From a checkpoint of a small transformer trained on Wikipedia: tied embeddings.
Each number is 128 + 32 x the weight over its row's rms, rounded and kept within 0 to 255. Layers, rows and columns count from 0. The size above them is the row's rms in percent of the matrix's.

# layer 6 MLP up, 1024x256, rms 0.228, rows 307-359, columns 0-63
size [ 99  99  92 101  97  95  93  99 112  99 100 100 102  96 106  96 104  97  93  95  98 102  93 100  99  97  92 100 100 103  94  97  97 103  96  98 104  99  96 107 102 100 110  96 107  99  99  90 101  98  93 102 100]
[[139 140 149 136 185 134 127  97 245 108 161 137 142 122 149 161 151 144  93 134 192 102 182 110 119 107 100 104 126 116 127 143 156 138 123 197 158 100 162  93 131 143 147 115 141 110 129 134  46 160 100 207 151 127 150 183 126  97 154  80 106 167  90 130]
 [144  79 163  78  92 179 124 147 115 146 111  86  89  44  79 136 123 120 118 145 154 109  74 142 120 152 157 116 119  98 181 147 132 170 138 122 148 145 104 157 141 111 131 104 100 122 177 153 109 137 102  82 163 138 152  72 120  88 140  59 101 144 114 144]
 [145 170 122 132 138 144 185 133 145 112 189  92 177 112 100 150  83 135 182  78  79  76 165 124 187 103  49 186 115 114 148  94 169 113 120 172 115 130 107  88 118 164 143 125 141 121 121 127 109 157 123 144 187 154 153  97 107 158 129 132  84 106 134 103]
 [108  91 125 191  83 147 139 125 131 124 122 151  91 125 120  69 122 129 151 140 124 139 123 115 151 151  78 182 141 105 108 116 151  77 128 116  88 168 134 138 209  71 147 109 130  97 153 140 122 183 131 151 149 126 139 144 176 139 157 148  97 147 150 163]
 [123 148 122 163 112 133 123 123 117 168  62  82 134 141 108 157 106 124 142 127 100 122 118 114 171 135 131 135 123 121 127 116 109  92 144 130 186 174 156 148 122 128 165 125 157 213 157 219 129 138 164 176 148 135 170 156 137  91 112 176 120 114  95 173]
 [123 124 127 141 115 114  65 112 191 107 120 140  53  89 114  52 133  98 118 138 114 118  97 132  75 104 203  96 158  77 161 106 114 114 146 133 140  76 125 133 131 146 122 105 135 196 110 122 115 115  97 140  95 106  85 153 112 143 151  82 106 123 159 134]
 [122  80 126 114  79 204 102 175 135 129 191 131 112  96  55 163  60  97 107 150 139 116  87 122 118  98 143 159 136 148 112  89 100 143 151 170 127 106 123 105 108 146 135 149 107 117 106 175 132 137 111  82  96 188  91 156 108 140 138 106 159 125  67 164]
 [148 140  97 139 117 143 183  97 148 165 170  93 103 178 130 165 133 142 152 159 127  94 134 152 145 110 105  72 117  94 113  97 188 167 152 142 120 177 183 133 125 140 150 244  94 151 138 119 109 151 154 146 135 124 120  83 174  99 160 152 118 124  98 153]
 [ 85 164 140 109 111 153 178  71 173 102 163 102 150 112 147 173 161 121 114 100 179 116 103 115 158 126 119 152  85 101  88 158  91 133  90 216 145 160 125  96 119 102 129  57 148 114 175 163  90  98 116 109 121 122 141 181 195 114 129 164  92 120  36 116]
 [ 80 134 175 151 120 112  75  81 143 150 186  80  90 141 160 149 152 137 130 137  97 102  82 129 105 145 129 126 118 126 153 191 121  98 161 196 111 167 132  87 129  94  92 158 100 192 107 128 120 143 188 219 127 179 181 119 161 142 152 114  96 114 165 123]
 [131 139 154 112 121 112 124 131 180 127 148 117 186 163 130  66  94  81 166 129 129 114 172  91 116 147 151  73 155 100 102 119 151 154 158 153 147 102 146 128 105 109 119 159 128 158 155 164 114 156 156 140 177 136 122 136  95  88 119 132 156  89 136 131]
 [114 139 173 120 116 119 130 107 121 189 171 133 126  73 100  88 137 145 142 131  98  73 110 168 164  67  92 144  36 144 137 105  76 149 176  90 147  87  94 104  91 111  96 116 168 139 126  89 165  84  98 158 193 146 190 134  94 127 119 115 163 131 157 150]
 [156 110 179 108 184 147 106 112 142  94 129 108  90  65 125 150 123 130 154 141 152 146  91  92 145 144 165  71 143 127 138 116 150 125 117 156 142 126  82 145 110  95  97  91 143 137 165 132 137 157 165 148 105 166 150 107 174 147  78 109  97 121 114 111]
 [106 151 108 117 174  92 177  54 157  92 126  89 125 113 145 118 135  63 142 128 125  68 128  96 137 108 122 132 166 117 165 108 123 117 167 152 152 136 132  90 152 156  78 119 146 114 156  96 144 132 135 135 173  97 146 122 169 115 133 173 163 112 114  76]
 [173 133 131 181 101 176 127 168 103 103 153 131 162 160 118  88 120 149  99  90  84 132 152  96 178  96 103 111 145 134 126 149 116 109 148 142 192 109 154 109 171 131 136 160 137 147 157  82 132 147 110 104 115  90 122 138 198 183  91 142 143 143  88 120]
 [118  72 171 139 164 129 175 122 109 136 215 117 167 141 136 128 154  89 111 106 183 139 130 120 176  99 140 183 164 100 103 133 205 174 114 179 113 163  68 171 125 102 124 157 103 155  75 115 113 100 219  99 108 144 110 138 123 166 187 132 164  94  88 100]
 [114 120 134 174 118 121 125 203 165 151 116 151 128 123 149 106 119  81 160 126 119 121  78 144 146 133 137 142 145 163  66 141 137 156 140 103 131 141  57  99 105 122 191 181  87 117 136 172 144 109 168 130 124 140 105 151  97  73  89 129 148  81 141 134]
 [ 92 122  94 123  81 109 148  92 127 164 177 102 148 153 120 103 138 101  90 103 117  88  76 115  47 159 117 165 105 151 120 161  96 111 154 137 127 158  75 201 101  43 131 146  82  88 172 196 138 105 132 125 111  90  94 158 181 149 168 175 137 136 136 112]
 [103  74 160 178 111 101 125 155 116  92  91 121 103 156 151 125 118 112 108 120 117  58 102  71 113 104  99  90  90 105 156 125 101  84 160 124 117 190 140 106 123  60 181 124 200 149 117 129 104 118 133 193  75 103 142 126  70 155 170  95 108 145 127 161]
 [104 102 150 119  97 117  65 106 160  95 158 124 123 138 174 128 107 139 118 135 164 140 119  80  73 132 133 131 151 129 113 119 107  98 125 184 164 147 166 166 138 140  68  72 207 160  66 158 140 191  73 179  88 135 135 115  80  89 183 156 163 111 124  78]
 [121 118 138 150 109 161 165 136 129  92 180  70 174 135 120 161 151  94 159  96  91 172 136 118 138 148 151 146 120 123 161 219 119 138 157 176 127  96  81  80 115 114 112  87  95 103 115 114 148 139  86 218 137 148 112 123 121 100 211 164 123 191 111  97]
 [133 107 138 171 120 160 116 100 111 181 141 157 116 164  95 145 190  76 178  88 113 116 117  91 122 122 108 120 126 132 138 147  91 121 154 115 136 137 117  90  73  68 160 118 157 104 195  83  79 110 164 139 129 132 133 146  96 112 131 125  55 186 118 155]
 [129 215 191 154 176 133 149 107 147 183 164 205 149 106 123  90 125  92  98 141  43 155 131  68 184 112 136 110 142 153 130 156 139 142 154 123 101  82 151 119 117 121 104  85 136 122 115 133 116 213 101 143 132 151 143 114 109 147 180 207  67 116 116 194]
 [115 131 112  70 129  39  89  90 143 128 141 112  57 148  91 130 113  76 135  75 166 107  92 137 137 118 117 161 173 112 117  97 123 102  97 171 127 151 126 113 164 105 147 126 125 111 111 116  97  96 132 133  79 140 180 100  98 102 159 179 147 172 144 137]
 [126 109 162 141 115 111 172 127 112  81 118 143  99 147 181 136  60 165 120 123 146 132 109 106 118 161 207 147 158  65 157 142 108 138 165 159 129 216 113  75 151  71 153 152 125 169 145 152 105  53 158 133 133  79 108 107 129  65 134  84 128 111 143  98]
 [140 107 151 104 136 114 146  97 108  89  98 101  74 132 175 118 109  80 132 144 130 147  84  68  94 108 175 131 152 138 121 106 127 171 200 160 137 152 152 126  80 153 118  87 102  94 127 101 154 101 164  89  87  93 169  97  66 157 116 156 126  82 142 145]
 [185  98 141 147  36 115 113 119 120 117 187  92 119 152 149 187 109 116 189 141 119 110 142 131 175 165 124 111 105 102 203 106 131  99 169 138 124 191 144 109 151 208 121  65  79 177 127 169 148 132  78 167 172 160 119  91 137 127 130  86 160  92 146 141]
 [ 68 143 126 126  59 173 128 150 185  95 113 119 117 123 171 163 136  99 149 107 121 161  75  76 105 113 109 128 166 101 155  74 142 125 183  94 165 198 122 164 118 116 157 146 144  90 119 130 146  73 122 247 161 120 153 109 151 140 134 120  85 161 117 152]
 [128 129 111 124 125 117 136 123  91 155  96 132 132  63 149 114  68 103 133 176 130 132  84 100 169 182 198 138 178 140 130 136 105 104  93 142 105 168 101 177 133 119 177 164 109 105 117 104  87  78 115 136 132 189 142 156 151  78  93 164 150 135 125 113]
 [140 100 145 103  94 113 107 155 183 130 161 109 134 119 105 135 113 106 121 120 119 136 103 105 133 115 121  84 117 123 131  95 177  85 129 145 146 137  84  82 165 114 147 127 142 122 139 146 156 122 151  82 144 141 183 176 161 147  81 166 125 155 116 146]
 [167 133 141 113 132 118 153 168 117 130 137 113 119 111 126 103 148 152 106 124  94 113 119 141  94 153 122 171  81  99 148 145 118 146 151 150 160 165 122 156 150 118 131 129  80  89  70 155 128 130 145 163  74 109 162 183  92  77 142 184 137 138 150 145]
 [ 79 134 186 128 163 102 122 113 151 115 133 106 150 135 120 124 104 109 131 117 157 164 145  92 164 119 140 130  33 111  99 208 178 166  69 122 105 123 110  67  93 117 132 154 122  99  89  81  93  60 117 161 103  44 112 170 187 106 159 123  78 133  86 135]
 [ 85  90 182 129  90 187  98  84 134 122 124 171 123 165 144 126 100 107 155 139  76 108 110 145 143 135 201 126 195  89 136  96 110 133 206 180 125 122 128 154  39 124 132 153 147 151 125 112 117  88 120 137 106  84 133 205 160 124 108  89 109 108 162 138]
 [108 170 110  93 152  77 136 117 137 149  77 156 152 104 142 133  96  82  84 140  54 146 127 135 182 122 145 111  85 126  84 102 168 153 121 109 127 158 119  95 164 119 102 134 140 125  84  96 107  64 101 170 168 171  58 107 129  82 205 138 104 158 147  97]
 [182  93 107 142 119 158  54 121 160 179  44 164  87  28 114  99  66 152 148 115 138 171 162 122 105 126 151 138 128 113 161 115 145 152 156 166 158 165 114 134 103 112  89 156  99 124 112  99 133  78 147 141  37 123 139 164  82 119 144  90 170 137 166 108]
 [161 133  90 197 112 152 159 106 107 186 150  82  69  96  73  76 204 110 129 113 106 159 195 137 148 128 135 117 114 145 121 128 112 166 117 152 141 167 122 133 125  81  88 136 159 179  90  25 116 178  85 139 139 127 126  92 166  82  78 165  90  91 163 135]
 [ 96 128 125 109  85 116  86 162  95 113  92  90 138 155 155  90 111  98 100 115 152 167 122 116 159 126 155  80 141 118 201  72  57  95 140 147  98 139 163 137 118 123 163 114 106  88  81 130 134 114 204  91 158 120 120 148  87 109 148 109 108  54 110 120]
 [103 138 131  98 164 143 164 152 133  96 146 116 187 112 110 126 129  96 140 122 116  71 122 125 209 181 143 147 139 161 130 177  98 142 190 167 128 173  90 117 100 151 143 123 118 142 104 144 149  81 111  57 143 102 194 149 156 126 169 166  72 169  89 110]
 [108 124 153 119 190 152 147 183 109 120 158 179 118 113 114 113 116  95 107  59 161 168 153 136  73  90 160 130 126  87 183 134 135 123 138 139 147  89 118 110 153 166 190  86 161 141  89  77  75 104  74 137  69 141 109  73 101 112 144 109 138 138 149  88]
 [138  74 165  83  71  86 113 152 104 172 139  71 114 116 166 104 115  88 160 122 191 161 179 123 122 173 143 117 143 124 217  92 138 185 182 164 165 146  88 124 131 170 101 126 125 129 162 107 110 136 120 122 119  71 103 142 127 109 112 113  88  70  64 171]
 [188 181 144 113  99 180 139  84 118 114 144 101  97 142 133 142 112 140 107  82 138 148 184 132  76 122 110  76 137 152 159 132 139 164 151 174 173  81 125 158  99 143 142 132 154 182 132 108 127 149 125 156 126 100 100  37 176 137 136 107 158 116 168  84]
 [115 158 146 117  94  69  71 112 113 102 114 230 151  91  83  79 119  97  73  72 127 119 146  96  68 107 138 120 100  85 138 145 184 164 128 136 115 131 148 142 129 151 132 146 184 137 130 151 108 107 165 111  49 117 129 120  72 137 172 120 117 139  84 103]
 [ 87 128 165 111 117 161 175 105 135 162 130 207 122 105 162 147 142 118 163 120 146 148 101 101 110 134 108 138 125 171 107 124 101 101 172  82 134 141 105 123 109 153 124 146 121 184 129 137 141 109  88 192 112 119  91 105 134 114 145 138  62 137 173 106]
 [120 145 105 136 143 157 106 106 179  35 164 122 125 147 106 186 128  98 148 156  52 132 106  98 128 155 101  95  56  92 138 115 113 172  68 115 139 127 123 134 160 161 168 168 104 116 130 162 100 124  80 197 108 107 130 136 120 147 132 119 148 136 106 159]
 [100 113 172 151 135 173 148  86 121 151 157 162 141 130 118 177 148 115 172  93 129 107 123  90 144  72 143 172  61  90 155 112 124  81 127 117  78 113  86  57  78 133 144  79 151 123 103 128 114 105 130 128 117  90 165 133 191 168 144 135  77 124 117 112]
 [101 173 119 119 144 105 132 132 153  78  68 163 117 153 102 181 168 116 153 142 112 148 132 114 140  70 164 187  90 179 114 166 144 137 125 104 146 126  51 178 100 167 144 110 149 135  98 150  98 102 154 126 129 130 103 193 129 147 121 145 111 142  67 120]
 [100 119 146 145  56 112 140 133 118 169  85  47 131 117  40 149 108 134 113 141 128 165  62 146 118  56 145 156 106  99  85 142 143 120  79  76 163 121 118 132 119 123 118 110 129 141 135 181 126 129 186 121  72 185 189 138 131 130  84 151 157 130 122 124]
 [129 122 111 130 140 101  48 139 111 114  80 159 130  52 169 146 132  87 152 142 131 171 109 168 115  48 130 129 124 211 135  83 139 139 155 133 127 131  90 151 186  47 126 147 132  84  88 134 130 140 134 177  85 108 124 100  76 142 199 102 159  74 148 132]
 [116 147 100 129 158 174 148 160  73 133 128  95 154 123 123 200  74 149 129 181 141 118 131 120 135 108 156 162 117 117 104 145  83 109 162 148 150 134 144  86 207 136 185  89  89 158 172 136 131  69  95 189 111 129 140 119 102 110 103 124 122 114 155  96]
 [ 46  96 112 160 134 170  88 157  73  59 101 164 120 117  87 115  93 146 172  79  89  96 119 149  66 146  99 156  66  81 119 131  75 129 159  92 112 173  14 107 102 160 140 159 133 122  49 110  87 148  93 138 149 123 157 113 117 128  80 123 152 146 139 114]
 [177 134 128 138 113 107 126 151 107 134 119 123 174 133 102 122 138  92 135 121 157 128 148 123 142 150 116 131 135 111 154 113  89 134 170 125 135  62  98 151 131 122 143 192 133 159  92 120 126 117 160  91 189 123 116 111  97 163 151 137 120 105 193 161]
 [ 88 149 120  90  59 112 113 144 162 106 157  51 149  96 135 110 118 127 121 157 121 135 106 163 138 115 128  43 134 121 124  61  71 142 114 124  97 155 111 135 171 126 109 136 113 176  36 144 172 170 124  92 102 116 152 115 159 119 166  45  87  84  64 171]
 [136 130 132 141 138 138 168 104 122 114 168 122  94  43 163  98 114 102 118 174 143  92 120 164 157  87 105 136 116 178 117 122  81 190 103 122 128  87 116 159 154 169  58 177 176 163 159 122 104 128 160 123 148  90  92  81 141  62  94 144 135 148 150 100]]
# layer 6 MLP down (transposed), 1024x256, rms 0.119, rows 307-358, columns 0-63
size [ 97  98  94  97  99  90  98  99 122 102 102 101 110  96  95  95 100 100  88  93 111 105 100  90  93  98  88 102  95  94  91  94  93  97  98 100 103 103  97 116 106  93 104 102 117  95  94  93 100  98  91 104]
[[ 99 188 165 115 149 118 159 142 128 176 116 111 105 116 124 138 119 190 117  80 118  50 182 166 173 141 134 220 124 107 122 156 223 139 143 137 165 162 181 130 119 136 144 130 110 128 115 119 107 142  95 153 188 127 167 136  98 115 147 146 163  89 192 153]
 [132 145 102 154 112 215  88 136 140  89 189  99 120  99 105 140 136  88 121 133 137 147 100 153 132 107 145 136 147 122 158 109 174  96  62 118 142 160  83  86 151 163 103 105 109  81  91 106 136  96 120 111 151 155 128 192 107 169 107 130  98  98 134 184]
 [156 104  99  87 119  47  64 116 126 145 102 111 158 127 113 115 173 118 108 143 116  93 158 164 102 132  87 132 163 102 143 122 101  78 156 165  88  67 171 141 122  82 121  97 122  84 129 131 120 120 101  88 130  86 130 190 100 192 107 187 153 181  97  70]
 [ 98  94 210 114 147  92 154 141 128 130 119 113  88 117 169  66 141 184 135  66  82 155 135 131 143  87 138  88  95 160 123 110 122  77 134  62  94 151 138 177 118 158  42 161 111  79 115 121 144 146 185 154 161 136  83 156 186  85 114  81 126 121 139 100]
 [127 100 161 140 106 138 106 110 124 137 150 141 203 116 159 154 111 133  90 120 163 123 142  82 145 157 133 190 161  79 127  88  93 104 172 165  85 114 149 120 121 199 178 180 175 135 179 134 160 115  85 123 142 127 111  92 189 102 111 141 169 128  81 132]
 [  6 110 135 137 146 116 129 147 107 134 147 106 113  90 152 151 106 134 136 161 142 161 148 121 145 100 102 114  69 175 211 151 129 188 107  73  99 148 129 119 122  60 228 155 157 162  97 135 129 129 147 118 159  71  75 129 127  85 152 138 105 143 129 154]
 [ 97  23 141 152 135 135 102  92 106 147 120 128 124 149 101 129 115 150 137  89 109 119 179  72 106 189  77 164 171 157  87 189 166 124 120  56 160 157 107 134 133 158 169 128  71 130 143  20  53 143 132 155 166 139 128 158 167 144 178 118 141 141 168 160]
 [113 105 117 135  99 159  88 109 120 122 120 132 141 111 139 136 108  85 113 151 109 194 146 125  83 103  79 119  91 146 154 157 100  97 201 158  97 136  67 122 134 122 133 116 112 110 134  97  71 104 137 123 149 116 104 120  92 179  75  95  77 107 109 125]
 [136 172  85 160 123 150 155 164  84  60 125 159 164 114  95 156 172 187 150 150  77 181  96 151 159 102  97 120 125 114 144  82 102 182  77 200 113  75  75 148 159 105 172  83  95 103 113  99 177 134 120 122 138 122  82 104  83 152  88 116  79 137  97 142]
 [131  36 160 164 156 112 124 129 130 116  63 117 110 189 120 143  91 156  91 117  87  82 140 125 137 145 178 157 119 107  78 180 136 126  98 111 149 125  98 148 142 100 138 120  41 172 173 100  75 131 111 166 143  94 103 108 119  92 187 122 128 159 144 118]
 [148 198  87 128 103 100 123  85 138 126 134 111 148 105  86 137 159 100  79 182 158 138 139 163  95 106 107  92  68 109 134 181 111 135 149 172  53 142 136 134  90 118  66 117 137 164 111 123 115 144 102  92 147 155 157  87 108 150 153 176 116 121 149 150]
 [154 130 148 112 196 173  95 140 135 129 128 135 127 114 148 115 127 185  54  78  75 109 189  93 126 157  91 135 123 182 133 176 124  96 124 130 138 127 116 123  84 118  75 130 103 112  66 132 102 129  30 127 194 144 143 109 142 129 175 124 136 142 139 108]
 [192  57  97 117 140  98 106 106 186 169  94 111 110 113 133 164 102 143 143 206  86  67 100 105 159 119 108 136 168 209 106 118  95 131 110 125 124 108 123  79 189 178 126 136 102 162 110 170 102 108 125 162 142 118 161  97  74 109 155 191 119 114 145 117]
 [159 168 155 140 126 111  50  89 114 121 178 160  47 165 147 134 106  88 127 153  96 136 186 172  99 132  88 102 136 178 118 131 130 177  84 153 193 156 123  70  97 111 178 146 167 117 165 115 186  99 201  98 119  68 159 154 177 157 150 113 116 158 163 107]
 [132 146 136 104 119 109 124 115 159  98  75 163 198 126 188 118 187 255  34 114  31 101 129  93 154  93 163 164 196 132 145  80 117 127 187 141  71 111 143 147 193 147  96 119  98 128  90 109  85 136  84 110 206 118 160 125 126 150 148 126 151 117 105  77]
 [138 121 138 166 124 107  82 116 139 101 196 100 119 111 124  93 144 145 114 145 132 140 162 181 202 139 135 182 130 146 111 126  53 111 111 116 151 136 129 132  35 206 104 125 124 120 136 127 154 147 130 126 141  91 172 161 152 107 127 117 133 155 132 108]
 [115 151  84 140 114 194 182 106 161 100  79 166  69 169 113 105 158 119 136 191  88 103 187 164 135 133 116  83 173 122 107 126 133 170 156 173 128  87 110 113 170  83 107 110 153 117 148 117  84  84 149  89 109 156 147 166 162 144 109 169 207 175 147 124]
 [ 79 118 112  69 171 103 201 141 122 100 144 167  93 128 154 118 117 125 140  76 103 114 182 129 102 119 137 115 142  54 133 115 107  99 113 111 157  36  79 156 139 131 126 123 145 162  79 132 169 110 144 204  93 153 163 106 120 160 122 155  91 126 140  93]
 [211 104  70 109 152 187  81 107 148 156 115 203 145 125 119 160  91  41  82  98 155  97 136 157 112 126 128 116 136 146 105 139  96 159 134 143  76  90 144 110  90 140 150 130 159 113 148 131 112  95 118 104 120 104 143 172  93 142 114 105 101 107 114 104]
 [106 132 192 106  58 122 152 126 148 139 143 159 182 134 149 144 136 122 122 105 153 135 113 125 190 105  85 161 115  70 141 137 109 125 169 125 131 160 147 117 116 108 100 185  98 145 151  91 183 153 153  87 115 104 102 112 188 134 146 167 115 181 145 104]
 [130 120 161 111  76 137 127 113  71 151 145 133  60  46 118 127 146  95 104 100 149 127 142 126 148 213 161 115 170 147 127  97 116 126 164 117 118 133  99  89 117  70 130  91  74 113 107 115 130 160 166 168  89  82 152  62 169  78 129  89 212 141 116 129]
 [135  97 186 141  89 126 154 100 144 120 109 106 129 128 141 168 132  46 171 188 104 100 134 205 163  94 136 134 146  96 106 164 136 163 148 132 109  69 160 154 124 157 166 111 140 120 129  88  91 131 129 165 121 146 157 151 129 116 181  87  87  86 179 111]
 [149 154  95 120 111  77 146 123 159 153 179  89 102  93 159 144 108 148  89 193 113 125 147  89  78 156 119 173 162 170 159 174  73 105 137 140  89 114 130  91 119 206 117  94  72 118 181 197 144 165 139  91 132 129 120 133 116  22 178 118 205 136 190  92]
 [114 171 114  97  57 188 123 122  80 147 153 134 143  91 118 171 123 103 150 109 137  94 118 110  67 153 167 157 141  90 162 145 119 111 124 119 130 208 155  88 172  73 146  86 166 135 111 120 109 132 132 119 219 100 109  65 142 153 125 163 122 131 155 117]
 [161 126  98 128 130 125 138 126 122  97 138 101  58 119 173 130  43 185  84 132 146 104  97 140 129 197  80 147 139 140  74 142 165 162  82 132 153 107 107 142 183 176 115 164 143 137 112  89 139 151 102 193 137 142 117 151  97  97  96 137 177 165  67 125]
 [139 117 150 141 144 137 123 120 113 133  99 190 150 119 149 157 111 120  73 179 102 119 109 118  97 143 194 140 110 156 195 118  88 161 153 119  58 156 151  76 146 159 106 140 143 191 151 122 116 128 123 180 145 143  53 148 162  99 155 133 144 138 143 126]
 [121  76 163 183 134 166 218 146 142  62 137 108 197 120 126 110 125  75 172 123 154 109 126 129 143 161 152 111 186 154 107 135  94  94 190 117  37  56  67 171 169  86  85 141 153 126 116 136 180 118 170 177 155 104  95 139 151 159  94 121  82 136 104 113]
 [ 98 136 169 181 142 144 135 135 156 165 128 112 142 144  94  90 101  88 221 160 166  97 151 155 119 128 136 107 106 163  95 136 178 105 105 143 169 166 126 198 125 178 143 116 160 115 125 153  97 100  93 160 144  97 150 139 100  97 175 169  93 155  83 170]
 [126 157 144 113 102 191 107 145 144 171 158  84  82 132 177  90 151 125 118 153 130  85  91  79 137 163 142 143 112 126 146 116  79 113 156 162 138 128  43 192 134 176 109 135  95 121 130 126 123 136 111  71 177 100  97 142 131 138  84 130  91 135 127  86]
 [120 131 165 140 144 136 142 117 115 146 137  95 153 201 206 133 114 197  82 138 146 161 116 136 114 109 150 120  72 120  80 157 195 154 142  74  75 126 115 127  85  67 123 101 149  82 115  92 181 143 139 121  94  81 128 117 143 113  65 124 144 152  79 126]
 [ 86  80  78 147 164  92 146 108 161 152 115 130 115 148 126 206 143  95 159 162 181 145  87 150 130 104 168 105 146  82 142 146  79 153 116  62  97 143 133 208  76  96 129  90 122 174 173 134 145 107 195 121 194 117 168 121 159 173  83 153 122 137 109 125]
 [128 119 125 141 117 123 117 110 172  91 173 160  60 159 135 103 150 139 137  92 136 129 160 137 130 127 109 111 156 193 128  90 123 150 136 129 114 175  96 121 113 191 121 128 113 110 162 146 180 119 125 156 107 213 160 132  93 118 184 144  81 117 207 158]
 [ 88  84  88 122 164 115 140 183 140  79 148  94  83 118 200  94 144 167  88 197 125 137  91 105 157 134 131  86  69 160 172 129 133  93 119  85 160 124 130 159 130  92 147 158 146 139  97  93 104 182  50 130 194 102 155 146  84 125 160 168 134 119 130 125]
 [ 85 158 115  73  77 101 133  98  87 129  81  80 115 104 166 107 133 133  88 137 145 118  96 124 119 148 106 178 147 110 114 110 160 126 173 103  96 111 137 102 159 105  96  91 130 125 164 126 167 137 137  82 177 141 148 153 167 118  96 138 127 179 134 115]
 [219 102 154 141 121 119 147 130 132 113 128  93 135 121 163 135 102 129 146 122 144 123 146  71 155 143 146 115 106 129 107 159 147 117 110  85 164  73 110 135 117 131 123 142 107 149  96 153  98 150 146  94  68 160 125 171 106 128  98 106 160 176  96 146]
 [140  94 139 179 136 118 147 149 203 163 111 146 127 120 126 122 115 166 215 128  94 118 180 128 122 127 140 126 182 133  74 169 117  82 117 132 179 131 143 125 106  91 131 151  96 151 103 123 125 138 109 178  47 130 116 183 122 133 114 155 155  80  75 106]
 [ 96 103 107 113 116  78 163 129 158  79  62 138 123  79 156 104 147 114 115 133 138  38 110 203 107  81 119 107 133  87 110 110 142 138 114 149 134  85 156 107 130 164 106 159 138 117  77  78 116 142 175 137 151  98 192 113  95 160 106 179 154 178 113 129]
 [126 120 205 107  89 153 100  80 127 148 173 141 105 100 156 155 102 124 116  56  82 153 120 168  84  80 123 162  87 146 105  98 130 141 125 114 152 165 143 148 150  96 162 104 140 147 102 124 198  93 159 113 167 135 152 131 145  92 118  75 122  85 202  90]
 [174 105 101 157 190 160  73  87 154 128  66  91 101 152 114 104 128 171 158 188 143 152 117 121 153 192 178 126 132 135 104 111 159  72 185 103 198  70 159 153 116  98 100 109 128 118 153  99 148 134  80 126 172 117 114 167 114  83 152 159 149 160 117 169]
 [ 88 141 149 126 133 151  98 143 127 143 106 138 103 103 134 105 129  81 204  86 165 176 135 130 141 178  36 120  86 116 168  69  94 162 154 113 157 124  85 145 135 104 163 171 112  69  93 104 104 134  79 163 151 136 114 155  14 119 140 113 140  94  93 161]
 [144  96 139  94 156 197 153 143 118 104 116 129  82 122 168  64 121 165 152 126 167 116 174 167  85 165 100 128 131  97 186 112 129 108 100 151  92  68  69 142 115 109 112 171 139 144 131 121  91  88 135  78 122 164  98 102 137 153 111 150 140 139 134 157]
 [155 102 101  83 122 111 169  80 115 142 117 125 138  71 180  59 143 131  97 187 140 183 109 169 158 148 142 127 113  62 128 105  99 104 116  66  81  95 149 118 187  78 131 132 118 200 123 121 105 116 135 127  93 122 117 212  78 167 117 147  51  77 122 142]
 [156  54 148 147  86 136 128 111 112 176  94 183 155 133 105  98 156 116  99  88 130 105 108 122  93 151 123 134 141 125  91  90  70 128 126 132 131 116  76  62  89  84 117 103 141 137 143 122 117  82 145 153 143 124 112 132 110 162 161  94  99 123 132 141]
 [ 80 139 181 120 137 125 172  69 120 198 183 152 108  56 158  67 166 140  72 145 119 147 165 138  93 146  91 180 177 133  96  54 174 129  85 137 113 115 115 116  87 111 147 126  67 120 118 161 139 103 118  73 170 116 143 134 140 126 131 135 101 111 118 152]
 [ 93 118 145 175 146 140  90  97 130  94 139 160  65 140 126 145  49 142 178  96 151 151  86 148 107 147  87 131 155 172 151 118 132 117 193 102 117 145 144 121 166  81  96 124  86 127 177 108 124  96 105 102 115 140  79 133 131 115 123 126 118 109  75 179]
 [143 118 111 133 191 163 108 161  88 154 181  82 145  93 140 103  85 133 143 143 131  68 157 168 198 138 140 122 146 148 168  66  94 130  97 126  88 149 121  87 120 128 127  81 142 125 133 102  63  89 138 113 143 133  73 144  82 149 115 154 121  80  86 142]
 [122  73 154 102 126 135 138 126 138 122 119  66 168 159 111  91 103 109 163 128 104 142  96 166 112 112 108 110  97 157 117 155 116 120 118 102 136 154 122 127 159 122 138 125  96 180  99 149 200 119 142 138 136 183 203 123  89 132 135 134 133 144 140 114]
 [118 193  77 181 123 169 133 168 123 150 134 123 136 118  52 126  45 195  75 129 187  74 115 124 143 137 218 108 116 148 137 135 114 119 128 185 152 125 121 121 150 172 123 135 163 107 127 147 146 142 101 157 175 108 140 157 153 143 100 177 101 125 112 118]
 [125 112 144 155 110 180 112 109 137 151 131  98 128 122 104  92 158  49 128 115 128  88 148 123 142 158 142  42 134 125 108 132 134 144  67 141 154 109 115 111 126 109  94  51  93 144 123 170  74  57 147 196 153 105 117  95 119  89 112  76 151 129 134 116]
 [135 143 101 111 110 130 203 205 107 138 185  79  66 111 154  98 107 159 139 100 131 186 100 179  84 170 120 140 138 110 138 157  84  89 115 111 183 162 139 126 130 157 131 148 179  81  90 152 155 112 174 165 166 174 169 189 113 122 147 142 182 150 107 157]
 [162 161  97 151 109 142 140  55 160 148 116 177  78 143 108 147 136  50 201 106  66  72 172 141 130 111 126 116 140 107  96 150 142 148 169 163 161  96 187 141 151 160 150 117  99 134  96 143  89 102 103 140 136 142 162 111 159 114 136  99  89 133  89 131]
 [ 66 150  78 148 191 178  78  94 129 154 124 131 125 151 111 121 140 170 127 177  64 117 131 110 187 111 145 201 155 173 106  86  94 174 141 118 142 114 141 128 130 150  78  91 130 107 185  89  68  84  62  92 129 162 138 147 117 190 135 133 130 107 112 114]]